{
  "n_layer": 16,
  "d_model": 256,
  "d_mlp": 704,
  "activation": "swiglu",
  "attn_scale": 0.0884,
  "bias": "none",
  "init": "uniform",
  "init_std_o": 0.0,
  "lr": 0.00553,
  "schedule": "wsd",
  "final_lr_fraction": 0.0,
  "seq_len": 1024,
  "doc_mask": true
}
Each number is 500 + 50 x the weight over its row's rms, rounded and kept within 0 to 999. Layers, rows and columns count from 0. Numbers have three digits each. The size before them is the row's rms in percent of the matrix's.

# layer 8 MLP down (transposed), 704x256, rms 0.129, rows 643-650, columns 0-127
098:527499501593414419449448558569565521622439568481491469459582512532420436320565517453544497478459491507507514551460523523542545493497541497514467528449458454496445474540483578474594522523487515533505542454520459423531538527524553484402445552526425452471568449551514474449494500413535520468398648489453467438484434496629538493433600586513459472539456406490398476625528512471536437539466
104:472539469501509497430538422431548559474529428512439561548519461522485456448465558480515550479457544494533491510492528478596552371411507444417539547551498475523467511494539476565498483553515489460449450529537534411512508499465547588478500493408501505490455549530575458554581458491558495456494566443388482425632449447457520459513510431555525524490469472616588496450551522497470526567466
098:560531545570539541528505532542401510420459433503505450538510514517534480516450561428491508485499432483474492516568438500432476551491449578543453428456533545497545519387545581554551569510393499454498569527565605509514546540556516510438594583504593498489497481455457485502463530418486406512513523545545532449471500418539451495530502519553468432473497460429514532492452494413535476429556
100:544528416449443543565453428479492536403506507461408528494511530539517444522552397501510527548492439539456537476459460518543500472439383449422529492452517546396492403505500523478459497487556499557452437527589510434434540589547402445529520468558478429526591392468572542487586473525411455463452528540431464509520452518442576588561456415538485608450469464554532531493535501526485589542464
095:478453450634476431654550488443487559466531445483549429574548453459448538490508489499498526452485539481492541443499472446431574459564562525535517436568541473610545450521502479544428435544523511451576474526522514569567501488554526418553517416467536598460572504498492555405504489480517520433429478511431488486533445496460515533471510322495508559493503459472487502618492586470469504409564
105:573485553487530546461491512551514450522512530453486408495402360543486542436390549497522488484484454441554526491474502456513493562510470512370412422523430455504556564520471492589496503566565460440595512434554474484623432549523529502541417443497465567494447474619465463404478461471540528382525444551413444444546522532481546513580437452521511486550458471502423533420438446482483527434531
100:508499473488464495623525536490511575463464513520569487450491477503547449561425501518458496458561377500484450520546467466496535546504501564457479426510447485540553565476605411463456564525504454499514458480434504546384589587525471510401590517529524467497511510484551459576512508435546492556514516482474486468450624511467494481431549400491514510556409515466508446535528516549481437556483
099:522395501516487475407401433491562531401522522508608513492484546463601482502513545425488543455511472392630511484428465535534526531507547544499536380510463501522603473457522445490479410413599504524443524510435438530462566529485514519561460517550423491498505400470533566558546495515569390499498637552460479478529421418431472497518499484487559487450605496546440493434523402461607529406500
# layer 8 MLP gate, 704x256, rms 0.147, rows 644-650, columns 0-127
105:521462521500505415450540442514535496491528627441488440473563499511562443509579503539449506563484542433432462478543506387578590476465430477479431460380457482491576512518450402591498518449498592439530550563529444556495507523520447498554471529518519467428513463515402502598548644540557583591479474508573436457508491554456505450498524475510555471581497558441477433515478529502554525508466
097:524511492470471497546511467514597444474412470568487381517539584501420413496458527489539543470447511468475477477462586467490451562470475541536505510510498444501455541557468466434467451474521461501422590486532593556598516511520472545528550532525522517413531567471523488497494480457395544431515568512497521568483441558424612444469386513530523462524569479463487538483528535480488507555472
098:513486485470518497483518458469438465456490446539474441522556553516475361523495404485430525440552457533463552541510519520463416461501442532481431503450574503485517521521520493471537458523587488507456522450507485496397475482410437516507556436531490489440542427434460464472476455568463380458462511498504599502614470507419486645550500466469386566467439431531487549586450423452462491526549
098:505543478470579434422597510487472541419590509565542537519441472487531394544550443440503469518558469573474449524505463497567461489471462472530526467462564494465506483423444480577425537495526468481507560524472523459444476528409535489507454534651512479475429513487474459484458554499523455500496503497444491498456484533567606420525558554518556494523493429525551570501547633393512435477493
102:488455501500465443466390515456501543464640519566488465393546521363417467554519456528481541501480518474520435469467414440500489506515543429569518570421524490441570480406485553492426481448479547451469505434473510462476556451414565450409510560525437501452483613538485571608529465506489521530508536558465602551486538587524482484491466530415480515525503429462546484575527453516536455529626
098:334496529517446518522470443504456494541532501436514479512422490462498555491594512563498596530532510557521499541499421553409468464530439512490473495526400516550430571582528559415520491527510511474506468537619536558489382525528467515501467483510507506534455479533444407475491408527449543489539502487546456533511492496422642531551609499577382489499503494560410506425441506489544534561513
101:529523401437461479462564405425510521516571525554497570531524575444499481518482514521454560441491524632457528560444448542535361421505472495535493490364444604538442522479539451483535468546534516486586507532493448490511562501535514537548488519520481444509513538475538481462465460513529497512545550479433469473464466521478583476544479471608517529472498527461484575481498500511477508499537
# layer 8 MLP up, 704x256, rms 0.153, rows 644-650, columns 0-127
106:455577488487531467545481565500380480563501499504494601466559431529452464568476510508486459501473416414572492498594495557463500533428553556530552464527555460445450506498463485475464497534502550498542517586558497568650464524536439468443516538536532534450463398504413528540447510517497500510558405596447476453437547518436571542491503641534531562483421593465484541563402540490475445493543
096:549448506498516595451487504598502555549474544522496580535509453568483540434476461526459510444573630440528545433467504480429524537458444453446486567589486475524419503487455539469510564462529490522489514412507490459445541440494447467606498393593531505478517568488463335499558489432408576552556464508465405535522505558537557538496520536505528602580513441500539536590560527515471502447550
101:504614496462552494559520589421565505506478415530574503499483562522591518463518494512535544526440552535496542542500552496468563450469498490545478560497416487438471491437413551516470480528612571487418604502468451532454501464528445504575388449495481464534461523467504594545534623592482486505480477508399527443445491491549422424624430495497482500501470462523431564515513493466510469510467
094:414535441524552508548512484496473467545471464487524479529421581582537405512465541522527572534490555550410529419515548520444541551416479472451466522496460517544505558503446472491478562512385551493474410394520438539447499475527464446606532443590510525538476539484555512565466559468494431494444562568556414514456540502476489534487516438542463467543480458687509478496435547499486608553564
101:594504512387513473499520494536573483481461490561517525526472475524483494430473507477565544545524581428483524564494430468487564472469541535505500504586578477500518559501446591492614461449527547500468409576380509512490599404394525560431473550555510483487568357458568470519458550520559377493506539517515549464474543519451513494546526495415580412555453472459451501468543442541578461503476
098:437572460494410526486520491482530459459471469482501568556517540405488486475553524525503612552458521517487529500453543401529505504485455488538520551433447408546453449529419538524611488481507496475490466541598484427509494407498555459520431468536520516532452568458497538515449442575477553374527546550517537627534448524480575601552444600485472499501474490445492480544478560494522511537424
106:499397488515535481565459375495553475452470539536583590509475619520461555408567562514470544485523464479558509495501494518483575467484450495419458391502520519528532492469552464530513539497539451498450484434542514453448526499414502495425474517458574495482566523546432441531436414482494395444515537477472554493505520450446457477457524545581504412524523433609504462489433390566551469496516